From a checkpoint of a small transformer trained on Wikipedia: 507M tokens.
Each number is 128 + 24 x the weight over the matrix's rms, rounded and kept within 0 to 255. Layers, rows and columns count from 0.

# layer 2 attention key, 192x192, rms 0.0606, rows 68-139, columns 0-95
[[149 126 123 129 115 132 120 112 121 172 149 143 118 131 146 135 140 146 101 117 112 123 118 123 123 133 137 121 127 128 110 103 119 156 102 121 123 101  74 121 128 126 137 120 127 134 103 145 118 125 117 114 135 126 148 112 114 154 117 159 162 132 109 143 116 153 146 129 137 103 126 141 167 151 145 117 153 138 147 118  99 116 100 128 130 124 133 113 135 141 108 132 161 131 141 134]
 [135 135  93 134 137 123 105 125 154 168  95 137 139  92 105 135 137 107 121 132 129 143 143 102 149 137 163 162 110 138 128 121 115 111 143 147 137 120 108 122 100 140 131 128  98 151 162 154 117 133 125 134 157 134 138 118 144 106 108 107  89 139 131 130 137 110 126 125 146 166 112 126 144 133 130 136 107 136 145 157 155 151 118 177 147 101 150 151 143 126 113 152 110 125 133 120]
 [111 131  77  88 110 103 142 127 122 118 104 143 143 133 131 163 160 139 109 194 124 101 136 113  89 139 129 105 125 134 119 130 115  93 122 152 145 130 125 153 143 162 144  93 139 119 132 128 138 128 148 123 123  95 126 121 162 136 148 115 145 124 118 116 112 128 120 133  93 143  94 150 117 103 125 140 145 118 119 139 133 133 142 138 119 115 123 106 125 157 134 108  98  98 149 127]
 [129 140 153  81 148 128 126 153 118 121 103 117 120 135  92 127 117 125 105 164 112 142 129 159 172 119 119 148  84 147 120 151 130 155 116 126 145 148 177 108 110 129 126  96 117 145 149 116 102 117 145 140 140 116 149 108 104 103 122 139 106 118 156 139 101 107 119 107  93 113 129 130 151 116 106 131  94 128 106 101 135 104 131 127  80 148 110 115  97 104 137 151 116 133 130 135]
 [158 105 105 158 144 165 165 157 149  99 123 112 144  98 184 116 146 146 140 162 136 130 124  94  83 121 158 156 148  94 142 128 138 100 125 129 133 125 119 131 122 144 136 121 163 129  87 139 130 140 139 130 117 141 127 130 155 113 125 167  87 107 110 116 119 117 100 141 146 172 136 152 133 155 105 127 146 144 162 161 142 190 148 160 152 124 170 126 143 151 118 108 127 102 114 126]
 [124 159 152 129 145 106 131 130 157 130 151 152 138  91 167 125 155 104 126 168 142  97 135 160 100 107 114 141 106 132 120 157 107 102 137 150 158  87 177 137 130 145 128 126 120 155 150 147 136 100 104 108 119 112 155 106 150 126 128 151 122 107 148 104 106 115 148 136 113 163 111 160  94 104 126 115  85 146 160 102  89 119 152 173 128 157 126 115 148 134 166 132 128 119  99 117]
 [127  98 124 134 101 135 132 153 127 142 148  88 137 120 128 113 126 138 125 119 109 146 147  91 114 137 130  90 153 106 129 151 104 126 121 125 117 145  95 136 130 118 167 113 130 122 136 154 140 133 156 136 124 123 103 138 128 161 143 136 105 129 120 155 131 112 111 113 155 135 166 120 120 153 113 131 158  91 111 183 114 171  98 136 154 104 131 114 116 145 157 121 110  84 118  86]
 [156 131 120 115 141 105 153 150 149 103 116 102 136 146 142 164 137 115 144 163 157 142 161 115  93 127 131 125 112 134 104 120 105  99 120 162 125 120 136 157 116 205 102 124 118 157 124 109 130 123 150  98  81 114  92 133 144 115 156 128  82 103 119 131 125  83 126 127 119 162 122 157  91 107 115 143 123 117 113 139 100 157 143 183 100 144 129 156 129 139 162 107 100  79 146 113]
 [ 99 143 119 162 137 155 118  97 106 126 107 116  77 123 116  98 102 137 159  97  84 127 144 144 138 125 119 146 156 135 163 115 133 148 109  99 119 135 136 121 169  54 155 133 145 111 108 135 102 149 100 151 141 133 122 172 108 145  95 137 149 138 122 149 147 145 132 134 114 102 114  94 139 132 121 123  93 124 122 129 158  99 124  73 149 125 129 157 123  96 143 163 131 175 100 167]
 [119 164 143 159 139 153 125 130 118 123 116 118 114 142 146 111 126 156 159 102 134 145 142 147  90 111 118 130 176 104 133 100 134 125 118 131 176 146 116 130 176  83 142 120 138 108 125 135 129 162 148 150 112 130 115 106 110 141 129 149 136 143 114 105 144 137 127 141 127 116 153 101 122 100 118 133 110 116 119 165 106 107 154 133 138 151 122 138 126 149 173 123 117 122 120 176]
 [ 86 112 147 103 147 117  90 139 150 122 121 129 133 132 102 159 147 108  83  85 145  97 133 119  91 165  89 141 105 121 106 171 136 124 110 100 153  85 115  81  99 166 110 142 118 137 119 147 106 112 137 151 137 139 129 107 122 123 120  83 136  98 149 141 119 146 128 151 130  82 102  92 126 128 101 129 141 115  98 137 173 139  76  91 137 156 115 127  86 142 106 120 131 127  99 112]
 [125 157 131 182 121 151  88  87 122 126 139 112 124 153 130 113 142 147 124 126 141  93 158 144 137 167 162 138 182 128 142 120 120 152  72 117 128 134 103  96 124 102 167 102 120 128 134 116 141 174 121 155  77 100 142 134 117 141  98 124  92 137  95 127 140 146 113 144 136 103 130  69 139 129 136 123 125 148 152 127 142 121 127  93 156 142 110 119  68 143 167 145 123 127 131 135]
 [144  92 123 143 139 131  96  69 116  87 136 125 115 169 136  89 130 138 142 123  92 137 145 102 135 137 138 109 150 133 175 128 124 149 123 104 156 108 123 119 142  93 162 120 179 122  99 148 118 157  87 129 133 130 126 120 111 111  89 123 143 134 107 133 147 142 151 139 126 102 144 114 124 140 155 160 100 147 116 144 110 156 104  96 154 128 111 123 137 113  82 136 144 106 134 202]
 [105  74  99  77  77 150 145 156 116 117 151  92 140 153 129 116 138 124 123 163 151 109 131 145  89 134  74 113 166 143 118 111  98  76 124 117 121 154 153 126 177 156 138 141 127 117 119 122 142 127 107 111 134 140 128 129 102 135 136 190 161 120  87 120 105 155 141  91 135 153 150 166 175 107 135 110 125  77 153 138 102 117 140 128 126 105 126 100 160 129 149 139 151 112 103 106]
 [101  93 147 170 144 130  96  50 147 119  96 101 126 159 154 114 150 161 153 134 104 124 154 127 106 111 103 138 165 143 143 112 129 121 121 119 178 120 149 132 148  73 148 141 162 125 125 126 113 162  95 132 109 134 132 146  95 141  91 146 161 136 124 149 150 179 154 153 123 111 136 146 128 104 175 138 100 138 105  83  97 147 107  84 127 123 129 110 134 128 113 122 196 114  89 194]
 [134 119 103  67 140 125 179 172 162 142 107 117 136 136 115 182 116 105 114 126 163 140 169 131 143 119 136 141 100 135  95 130 148  90 114 145 103 171 168 113 108 152 108 110 104 120 141 123 157  99 163 125 105 125 110  86 141 152 174 181 118 125 115 120 133  98 122 145 107 156 164 165 135 110  89 109 120 112 100 135 129 102 144 172  81 115 125 116 136 150 140 118 116 111 134  82]
 [160 148 128  56  98  95 188 174 132 136 106 170  74 139 106 145  96 125  97 154 136 152 100 100 173  43 142 127  64 131 138 169 123 120 126 180  82 138 146 131 149 145 137 142 132 137 138 162 140  96 144 108 134 133 118  93 167 146 194 165  84 156 111 107 117 121 131 145 132 146 190 149 101  89 137 132 123 129 128 126  95 128  73 160 146 107 168 141 146 112  89 116 145 157 202  77]
 [132 123 145  75 109  99 175 163 106 161 160 113 146 101 137 163 117 119 104  74 157 109  94 127 108 101 145 147  96 121 122 179 135 122  98 149  93 141 107  97 145 138  97 151 123 122 143 119 150 130 159 101 129 120  83  91 145 113 133 139 124  90 123 113 138 114  89 130 139 154 136 121 130 138 107 126 170 128 124 190 127 120 161 163 137 119 141 113 139 148 143 106 114 130 165  94]
 [139 113 116 184 114 127  93 109 142 120 116 111 129 166 111  91 113 125 154 135 101  78 169 165 129 142  98 151 114 116 148 155 158 139 113 130 173 128 167 140 122 114 155 126  85 138 143 182 128 115 100 121 117  72 136 128 135 142 103 140 136 120  74 109 142 149 157 124 130 103 142  87 107 137 149 140  74 127 135  72 125 123 100 110 123 111 117 145  93 123 150 159 150 140 110 159]
 [133 137 147 108 147 116 185 195 125 140 134 111 139 142 115 145 120 119  99 115 151 132 109 155 140 125 140 127  51 112 102 159 136 121 136 166  86 175 137 140 132 135 105  94  99 138 158 145 125  91 154 105 109 120 125 108 157 115 176 147 120 135 142 133 132  99 103 134 142 187 122 137 137 104 103 138 172  87 126 130 143 107 143 169  82  93 115 103 130 122 124  89 150 157 169  81]
 [129 159 115 170 121 107 113 125 161 112 161 145  99 116 124 121 127 131 151 104 110  98  98  89 135 150 133 138 111 133 155 132 132 138 129 131 132  84 143 121 113 129 170 159  98 127  93 161 133 102  90 157 149 146 126 119  97 122 111 133 162 120 172 110 102 116 121 159 110 102 143 121 114 130 145 139  91 109 121 126  94 164  82  76 127 167 115 127 114 118 116 143 138 123 136 132]
 [135  94  78 130  98 160 183 154 117 163 131 154 110 125 125 102  84 144 112 100 124 183 102 101 221 103 177 142 130 204 163  95 137 116 179 148  95 106  89 171 143  86 143 125 150 132 113 139 111 107 155 112 148 141 136 116 170  66 133 127 104 119  94  99 117 150 108  59 128 153 150 128 123 130  93 137  85 163 161 172 165 166 140 130 137  69 166 141 183 106 153 115 118 199 191 120]
 [100 148  99  77 144 141 171 105  94 129  95 121 135 126  98 131 116 114 105  61 123 120 143 157 148 106 123 135 114 128  87 115 150 144 104 112 119 167 128 120 146 128  98  74 110 105 138 117 151 134 141 136 119 138 146  85 137 120 169 130 105 139 131 116 156 110  98 123 169 146 130 141 166 115 121 116 168 125 130 166 132 111 134 176 122 100 171 130 198 116 157 105 132 177 188 101]
 [139 102 112  76 148 150 212 117 132 141 157 149  96 154 128 129 128 148 114 150 128 154 122 146 172  70 127  99 151 135 147 107 133 128 142 117 107 135 119 107 161 100 132 135 161 121 144  98 155 156 163 125 104 161 142  99 122 135 185 107  99 124 139 120  99 109 117 111 150 152 138 124 180  76 127 117 169 143 178 123 127 135 127 133 104  81 115 124 189  68 133 108 118 185 134 119]
 [123 120 130 155 121 141 105 105 158 147 124 111 176 131 149  91 109  88 172  96 127 103 118 107 164 184 109 148 141 175 153 136 118 155 156 116 146  85 148 143  88 102 116 147 140 153 106 113 144  67 135  89 147 129 114 146 138 103 105  83 128 144 124  99 141 103 173 137 154  87 115  71  91 160 156 145  79 168 154 105 147 154  76 109 145 121 138  90 102 144 115 142 113 138  76 119]
 [117 205 155 101 146 139 119 157 140 149 128 134 115 126 132 179 164 118 117 134 126 110 133 131 115 122  94 132 131 108 120 156 112 108  88 133 131 156 147 139 122 171 101 149 136 155 165 100 114 108 167 142  98 128 134 108 119 149 168 125 105 164 190 140 138 103 143 158 139 128 102 129 138 136  85 123 160 102 137 144 107  96 144 149 121 124 193  99 115 153 146  78  98 115 164 105]
 [136  78 124 104 121 112 126 180  90 163 163 122 104 124 119 129 154 119 124 138 177 189 125  72  87 148  89  93 115 139 110 120 110 166 170 169 140 116 142 147 121 120 110 108 132 129 127  97  57 198 132 109 133 149 128 172 117 125 125  95 137 131 162 153 123 116 136 129 173 125  81 160 169 105  96  91 165 131 173 105 144 141 159 169 141 105 125 140 101 142 122 117  56 130 129 117]
 [131 183 124 155 138 137  58 112 151 156 100 153 165 116 125  99 141 136 124 125  85 114 145 194 185 107 141 159 124 143 115  71 135 122 114 128 151 163 140 147 128  97 119 169 125 138  87 100 143  64 121 132 153 126 135 134 120 146 138 108 129 160 145 118 142 165 139 157  84 118 178 138 124  83 160 150  88 159 138  79 181 108 136 111 100 130 173 144 151  96 110 150 155 172  89 139]
 [120 125  99 110 142 134 135 129 115 164 152 174 137 135 161 143 161 114 127 137 153 115 111 104 125 122 109 140 118  95 130 151 119 118  95 126 112 129 124 150 154 158 139 117 131 149 132 150  93 123 110 129 110 117 104 121 109 173 159 145 145 170 150 124 132 140 107 126 119 124 114 128 120  84 111 122  99 123  99 133 146 146 108 138 116 123 149 162 105 144 133 101  77 108 147 132]
 [ 60 119 114 147 119 162 130  97 146  81 115 138 103 170 137 183 153 141 120 158 123 131 103 146  92 120 108 136 149 172 156 130 103 124  98  75 116 135 153 119 147 161 130 120 172 101 119 137 118 161 108 150 146 115 105 117 154 120 109 175 148 111 136 133 141 136 110 145  79 127  90 178 130 149 122 131 135 154 152 106  90 110 107  69 169  63 105 118 143 114 175 104 109 147 115 132]
 [141 107 138 127 117 142 122 141 163 126 116 139 113 136 132 117 116 144 134 118 114  83 130  94 138  98 167 132 116 167 127  64 148 136 175 163 164  78  73 128 142 145 182 161 117 150 117 177 178 133  94 134 162 163 113 133 146 120 105 100 113 113  84 122  83 124  96 133 140 100 151 112 146 123 156 154 133 172 178 139 166 125 143 167 102 106 146 132 167 105 108 143 121 173 129 132]
 [ 96 140 106 126 131 112 132 122 112 140 147 109 141 103 120 111 103 109 126 168 139 125 126  66 116 144 136 104 131 121 105 144 113 144 109  92  91 154 135 151 119 109 112 125 119 135 122  89 121 126 161 173 128 133 144 157 111 140 156 113 112 129 120 113 127 120 127 122 155 139 131 111 103 156 101 123 139  99 104 140  97 169 142 158 105 148 134 154 115 124 144 135 129 102 164 127]
 [103 168 146 110 144 102 135 129 125 101 114 139 128 140 173 117 144 122 131 120 128  88 155 121 131 118 174 105 132 111 100 144 137 145 143 134 116 124 133 109 134 116 109 167 109 121 109 107 149  95 129 120 107 108 156 113 139 129 130  80  98 183 111 113 176 143 131 133 162 134 140 126 130 113 105 157 124 136 121 101 101 154 130 118 110 151 150 127 127 106 105 130 107 135 135 110]
 [147 156 120 141 157 126 118  98 123 104 143 137 123 116 142 104 186 161 153 129 109 154 134 125 101 154  94 113 162 108  86 127  84 101  93 132  91 150 167 141 176 103 113 129 158 115 129 128 101 139 131 133 135 114 122 106 127 119  82 155 178 104 150 120 111 119 168 123 126 111  74 162 168 140 126 151 140 136 146 107 124  74 108 140 147 116 123 124 130  96 141 122  71 115 169 145]
 [128 130 133 134  90  87 144 160  90 157 144 101 140 125 101 135 112 106  97 119 160 144 110  85 165 107 155 130  96 119 157 149 150 147 189 135 129 116  81 120 120 134 113 140 100 150 151 123 111  82 149 155 132 145 136 113 149 135 175 132 102 142 108 137 125 115 110 122 134 104 148  87 126 132 113 107 127 127  95 163 110 138 135 142 130 155 143 110 106 118 104 138 146 129 135  94]
 [146 149 134 141 138 132 112 122 138  96 149 167  87 118 154 115 117 161 150 135 107 134 126 119 120 129 124 117 149 124 105 121 134  78 128 115 126 149 126 104 144  92 114 131 155 135 108 145 122 130 134 131 129 157 118 120 112 148 108 147 147 111 118 120 147 127 142 129 138 144  93 121 114 117 138 119 122 146 164 114 120 122 115 142 162 152  93 123 138 159 134 122 118 120  83 152]
 [110 112 130 105 135 107 124 124 108 111 131 157 151 133 147 110 147 143 157 115  98 134 109 136  78 143 106 105 148 122 113 106 137 103 130 138 119 193 129 134 124 147 145 132 136 106 138 179 151 133 130 124 114 158 126 107 180 127 148 114 131 185 140 124 112 131 187 142 104 132 117 138 145 144 116 106 116 123 127 108 140 145 102 135 125 169 115 116 103 145 123 117 135 117 132 137]
 [175 120 121 118 130 102 161 167 121 165 138 109 149 130  75 130  93 120 113 139 145 145 146 117 126  97 155 131  96 146 152 140 149 149 167 156 144 112 101 104 101 173 141 116 137 151 133 123 162  90 131 120  97 121 158  99 149 132 166 124 112 135 122 140 140  80 133 112  90 121 144 102 122 120 143 115 156 127  97 201 136 162 123 137 109 132 146 151  95 180 120 110 166 185 160  82]
 [120 148  98 141 115 164 131 119 152 139 124 124 122 142 118 107 103 113 109  89 155 129 128 119 111 131 114 114 111 109 132 135 124 119 100 126 104 139 119 131 130  96  92 115 122 114 131 119 112 128 133 136 101 130 134 159 135 118 192 108 120 152 121 150 152  99 156 140 152 136 136 142 134 137 101 101 147 149 128 133 114 147 182 190 110 144 107 101 150 129 124 118 106 106 134 126]
 [108 125 161 109 113  90 156 142 104 139 129 102 119 130  94 132 133  97  95 115 180 128  89 151 161 130 156 129 119 104 155 143 125 147 135 134 129 118 143 117  88 162  94 100 100 147 131 116 146 127 162 152 133 106 132 119 142 165 185 155 100 146 123 106 138  94  92 142 112 123 137 115 129 111 123  91 160  97 126 145 135 152 120 124 126 100 158 126 114 130 113  77 147 132 143  68]
 [114 119 116 134 183 168 103 124 170 127 117 152  90 115 167 107 120 127 183 130  93  64 124 130 110 123 104 105 145 157 117  82 151 120  82 163 141 156 139 118 125 131 159 140 125 131 129 155 115 152 133 106 130 154 137 134 132 163  94 111 122 149 141 166 143 136 132 106 134 130 137 154 145 109 135 156 109 141 127 123 148 153 127 113 120 141 134 107 129 138 135 116 138 111 158 151]
 [142 159 115  69 129  90 118 136 165 152 124 125 160 103 103 143 112  86 114 110 141 123 120  85 172 165 145 148 108 108 159 150 151 121 140 165 139  83  91 160 110 100 107  93  99 162 153 118 141 100 145 124 110 159 150  74 140 141 137 107 109 130 136 100 132 152 128 123 119 114 159 136 109 127 149 136  98 122 120 129 150 153 148 101 162 159 114 109 127 123  82 135 106 146 170 133]
 [129 156 107 113 146 118 187 148 130 158 101  88  88 163 111 129 107 115 112 116 175 167 116 146 145 100 143 131 116 137 152 150 154 107 150 158 103 126 125 122 109 135 108 110  97 151 175 147 161 105 143 173  97  97 169  86 113 187 204 124 102 153 106 114 114  98 107 111 124 143 110  96 138 108 116 104 192 152 123 224 146 121 137 137 106 122 118 112 128 161 109  94 126 134 151  72]
 [190 116 105 100 131 106 187 153 106 117 138 102 111 159 107 152 103 161 133 146 131 146  88  97 128 147 184 129  95 145 148  98  97 127 141 108 133 107 140 127 133 131 143 135 145 126 147 168 143 130 101 124 141 119 147 126 155 174 125 139 124  76 105  84 113 108  79 136 108 160 161 126  96 118 136 121 128 140 135 142 125 151 132 131 134  76 113 159 142 111  83 116 133 158 141  81]
 [146 115 142 138 133 110  70 140 153 134 136 137  97 121 144 101 125 148 148 150 106  90 129 131 102 138 108 147 158 126 109 113 140 131 126 140 134 142 120 141 150 121 123 153 123 110  85 145 132 149 125 154 168 167 119 163 148 147  95  95 128 152 139 165 124 160 164 151 160 101 123 133 134 110 168 148 104 156 121 120 156 124 123  93 132 150 103 101 123 127 143 151 158 133  86 180]
 [133  87  91 140  96  93 216 138  89 138 118  76  75 151  69 157  97 124  55 113 138 178 114 105 144 133 139  81  92 148 154 183 130 167 147 112 109 139  88  87 142 180  98 116  99 114 136 132  75  96 166 150 102 123 146  75 138 143 167 154  99  98 119 104 112  62  93 116  90 164 146 117 128 149 127 110 122 105 107 225 158 133 141 126 125 103 170 112 146 144 114  73 139 149 151  87]
 [131 177 111 102 140  99 223 173 102 156 153 110  72 118 137 166 112  92  90 127 152 168 113 149 160 124 174 112 100 139 152 139 127 118 147 119  87 119 130 105 102 174  86 115 110 173 150 141 101  99 137 129 118 133 159  89 141 156 189 147  92  99 115  96 120  98 116 143 126 143 142 104 130 137  93 102 141 132 116 189 133 118 163 145  87  62 138 129 133 129  76  78 158 105 174  79]
 [112 144 130  76  91 115 169 136 107 158 123 129 124 110 127 135 124 125 106 150 135 138 109 122 125  92 140  81 124 148 116 152 111 118 156 148 111 115 143 103 134 161 122 110 126 141 121 158 122 120 134 124 135 151 106  82 128 137 145 121 129 123 103 124 104 107 101 131  76 164 113 122 153 138 167 123 136  93 112 152 153 139 145 127 136  94  96 139 135 121 110  95 125 141 141  80]
 [107 115 130 144 112  97 113 135 100 111 151 129 141 134 132 151 121 106 131 163 120 132 139 136 139 160 136 130 170 127 126 102 106 139 145 132 150 146 102 120 165 148 127 104 116 113 122 119 130 149 114 156 139 150 140 118  94 145 128 131 154 135 145 128 109 137 132 134 136 134 127 115 144 137 118 130 104 122 122 112 166 136 117 131 132 115 138 102 113 125 148 103 121 121 118  99]
 [180 161 136 116 128  84 207 140 111 145 138  99 110 126 103 146 127 138 102 151 169 155 116  89 175 120 219 108  57  95 138 150 140 113 142 125 120  70  88 112  83 171  97 120 108 188 147 137 145  54 138 124 129 103 146  51 108 147 155 145 125 111 101 121 137  92  95 138 106 143 199  77 122 111 134 106 117 151 136 201 147 145 159 116 124 101 195 164 147  92 125  90 104 143 162  28]
 [127 118 117 104 133  96 186 185  91 137  97 124 129 108  89 158 118 105 103 130 126 175 142 109 150 160 165 144 151 134 115 154 100 124 139 129 127 140 132 122 131 208 116 127 125 116 188 128 131  91 112 125 178 141 166 153 144 156 130 146 151 118 119  93 128  59 131 124  67 199 142 137 125 164 127 110 176 139 153 146 125 150 129 194  78 106 161 167 138 131  87 143 127 121 166  99]
 [163 146 121 118 128 137 160 149 119 151 130 164  94 145 149 160  74 149 142 105 127 162  92 139 139 119 132 148 139 130 143 112 115 116 144 159  90 118  95 160 125 170 133 118 146 149 141 119 134 134 113 105 111 154 109 121 130 104 145 136 113 116 108  97 149 115 121 122 121 138 150 133 121 137 108 124 128 154  97 167 135 132 133 125 148 118 168 136 175 135 128  87 118 133 138 135]
 [133 172 141 105 149 128 191 128 112 119 144 102 119 108 146 136 116 128 137 110 158 145  83 130 101 111 137  69 130 171 142  90 129 110 162 112 105 158  98 130 141 139 122 153 151 128 118 171 129 121 142 123  90 116 126  75 133 133 143 162 132  98 100 133 171 115 114 120 151 174  61 180 111 127 124 147 176  97 138 160 129 135 152 124 156 117 123 145 163 112 155  96 119 111 122 116]
 [103 117 123 119 133 129 145 146 131 116 134 163 131 160 162 113 112 164 132  98  93 141 136 168 143 136 169 129 164 127 128  73  89 170 110 113 156 136 176 150 129 119 162 148 182 129 105 163 130 120 138 143 147 174 124 119 113 161 164 120 126 167 113 137  81 170 145 117  80 156 108 142 101 151 125 132 121 171 176 119 126 156 126 153  99 113 157 144 119 126 149 144 136 160 157 157]
 [135 155 127 109  90 117 166 142 106 130 143 145 145 149 140 160 125 142 120 114 164  73 134 104  70 138  92  88 139  81  83 122 131 139 128 132 137 160  98 137 141 185  83  86 101  97 172 106 120 130 154 123 114 109 117 101 133  83 147 115 108 106 136 118 146 131 153 114 120 137 110 112 128 121 125 106 117 118 115 131 138 121 117 114 130 148 137 125 109 154 186  96 131 134  90 116]
 [ 99 140 164 132 153 109 132 165 134 112  97 119 141 129 124 106 157 111 152 157 141 151 152  85 128 172 142 138 125 136 130 156 142 114 120 153 142 162 105 136 116 123  90 133  93 115 157 111 124 144 106 154 138  93 153 107 121 147 105 112  86 135 126 126 129 129 107 124 131 102  99 106 158 125 102  98  67 127 110 122 119  82 133 114 102 190  95  85  88  84 133 133 123 128 115 123]
 [172 141 116 118 127 119 154 120 156 147 159 130 120 139 123 107 110 128 148  87 110  92 183 171 130 160  70 125 161 101  72 142 141 100 122 167 115 104 133 137 111  99  72 173 131 129 139 139 129  58 137 163  96 153 151 150 140 157 134 123 162 174 124 103 165 116 138 118  73 149 119 129  87 122 106 109 133 161 142  87 111 105 130 165 109 100 106 137 169 147 100 138 154 133 121 152]
 [133 134 121 112 112 129 117  88 129 129 150 145 107 113 118 101 130 157  88 113 122 114 122 104 110 192 161 135  82  95  91 148 165 110 160 142  99 123 130  82 114 129 115 125  85 144 117 145 140 133 121 111  70  76 166 120 110 134 137 111 117 182 133 155 136 108 160 140 123 136 199 108 125 151 120 153  83  99 131 141 138 174 135 144 129 148 102 136 134 126 126 146 122 100 137 133]
 [134 152 153 101 100 109 143 104 143 170 142 176 114 110 114 101  74 144 143  89 111  78 123 129 156 128 126 148 166 150 127 133 160 121 138 145 108 109 129 155 127 128  91  99 129 131 108 131 144 100 163 136 126 161 142 129  75 127 204 126 112 139 116 141 139 138 140 147  80  89 136 164  89  80 140  83 117 139  82 157 102 121  95 123 144 136 146 125 175 136 156  80 112 125 150  95]
 [114  98  90  89  94 137 106 139  94 183  80 176 161 152 107 137 118 129 104 108 132 121  92 127 127 137 116 102 136 123 117 113  97 111  60 126 165 137 131 112 116 113 122 105 155 107 142 160 133 126 127 152 128 143 125 132 132 127  91 116 110 167 131 125 161 156 115 150  80 128 139 168 176 141  99 100 137 115 152  89 161 113 120 136 118 138 142 169 137  96 128 132 120 111 132 108]
 [129 129 142 102 129 101 117 143 137 138 110 106 129 130 117 146 163  84 113 133 178 106 137 152 147 109 149 124 113 131 123 158 111 116  87 137 123 103 143 187 109 102 102 149  68 139 147  93 140 128 104 125 125 123 124 133 143 175 138 170 116 137 165 124 161 127 104 130  96 148 116  80 131  91 127 113 116 136 129 122 100 132  71 107 109 161 113  76 130 110 123 105  94 106 158  95]
 [144 117  86 107 107 160  96 129 120 143 123 134 152 117 160 120 102 159 176  96 129 136 122 117 133 150 124 105 132 135 137  69 146 135 132 139  90 138 125 144 155 115 141 110 112 112  95 111  85 126 114  84 137 139 155 145 170  93 114 121 145 138 124 135 130 130 118 143 109 103 127 134 151 150 150 164 157 136 145 192 122 121 145 132 149  95 137 143 109 146 118 143 150 160 127 121]
 [113 146 117 122 143 116 139 140 143 170 124  84 125 122 101 126 134 117  95 125 170 143 153 117 120 140 167 138 100 106  83 183 101  86 100 165 146 129 118 173  96 121 136  99  98 167 141 134 142 126 162 153 100  92 138 130 122 156 172 175 145 124 128 119 158 105  71 117  91 161 121 133 134  85 125  94  98 134 108 154 135 181  89 130 114 139  98 108 142  89 121  80 115 104 151  90]
 [157 167 111  94 126 126 139 134  92 122 118 124 138 147 116 161 134 134 104  87 175 124 130 127 154 142 156 160  82 127 122 141 119 146 122 131 133 162 130 165 123 129  85 115 136 147 135 118 102 120 140 143 123 111 151 129 136 158 140 145 156 113 142 137 159 119 117 132 120 106 113  97 120  97  99 137 110 145 145 142 108 165  75 121 113 113  93 136 129 141 149  98 106  99 152  84]
 [127 154 123 107  95 158 135 121 164 148 119 110 140 101 115 114 164 120  83 132 166 138 122 159 143  98 136 163 110 120 100 160 100 150 116 147 157  96 101 111 128 105 126 129 113 109  90 115 113 120  83 127 112 129 133 145  89 153 163 162 137  96 122 143 116 116 115 125 127 150  80 165 123 108 139 131 155 204 160 141 173 126 150 113 123 155 118 119 108 127 135 124 137 122 134 116]
 [142 164 134  90 121 106 132 154 110 136 114 100 113 126 112 118 151 112  95  93 156 118 108 115 143 100 158 141  78 141 154 155 104 133 107 138 146 129 111 151 128 117  90 136 126 117 139  98 131 106 138 152 118 144 135 143 124 115 138 139 111 112 121  81 133  99  80 120 123 155 129 120 122 107  97 115 106 143  97 113 146 184  92 107 121 132 126 122 144 123 133  94 123  91 164  49]
 [149 162 129 144 110 102 143 112 123 135 148  97 102 130 143 128 144 109  88  97 189 166 140 148 119 104 150 142 125 136 136 141 107 109 142 157 127 109 103 207 133 118 116 141 143 134 130 105 137  97 131 107 134 102 169 153 132 144 142 122 121 140 152 106 142 113  91 152 106 164 120 137 114  72 141 146 132 180 158 153 133 166 107 139  85 129  83 129 143 156 135  98 123  82 170  74]
 [110 121 146 103 141 114 120 141  72 150  94 105 100 105 101 149 145 133  92 104 155 133 135  94 140 142 147 150 101 123 135 145 136 116 123 110 132 123 150 160 111 138  71 132 138 136 120 105 129 111 117 134 125 126 174 119 132 164 122 120 126 122 137 128 137 129  81 114 110 135 122 129 142 127 134 125 101 132 137 130 145 167  80 104  95 123 130 120 150  96 113 107 114  98 166  72]
 [121 163 139 135 115 107 155 122 100 153 136 113 104 118 135 123 108 130 119  97 188 148 137 122 136 110 152 137  97 129 127 154 114 135 116 164 134  96 128 163 114 114 115 141 121 165 127 113 121 121 159 139 139 108 170 125 142 136 107 135 120 115 126 131 159 136 140 114 101 142 126 117 133  84 111  99  63 126 124 153 100 158 117 103 132 149 112 136 122 163 114  91 134 120 133  98]
 [154 159 136  87 148 113 164 130  80 137 123 135 119 106  99 156 140  96 101 149 152 163 113 105 142 118 145 138  88 106 116 156 110 115 138 129 113 132 146 157 148 125 138 139 144 155 143 132 136 139 153 129 155  87 134 119 137 168 154 132 115 134 156 109 160 121  88 120 109 180 157 112 106 138 118 109  90 137 107 165 119 173  90 128 129 112  99 166 173 124 141 127 115 139 181  92]
 [ 90 138 152 180 144 151  78 121 137 117 134 125 166 125 124 123 172 109 137 145  92  96 125 158 130 165  98 136 156 123 143 122 118 118 121 129 165  92 118  98 172 150 182 161 132 110 126 117 107 147 111 118 126 138 126 114 106  89  92 114 148 134 142 143 131 180 168 139 129  63  97 119 139 157 156 145 138 134 101 103 130  69 133 155 137 111 142 121 106 117 124 136 138 142  68 173]
 [104 120 126 141 153 126 157 105  97  97 124  93 116 144 135 129 125  91 130 125 117 181 109 117 136 161 154 140 132 147 147 124 136 129 161 109 151 147 102 151 126 107 149 134 153 139 120 149 139 139 134 157 120 132 125 125 123 113  95 150 169 111 113 149 131 169 142 121 138 135 118 133 116 128 151 113 117 134 149 125 112 144 129 120 145 129 131 151 136 125 120 148 127 108 107 132]]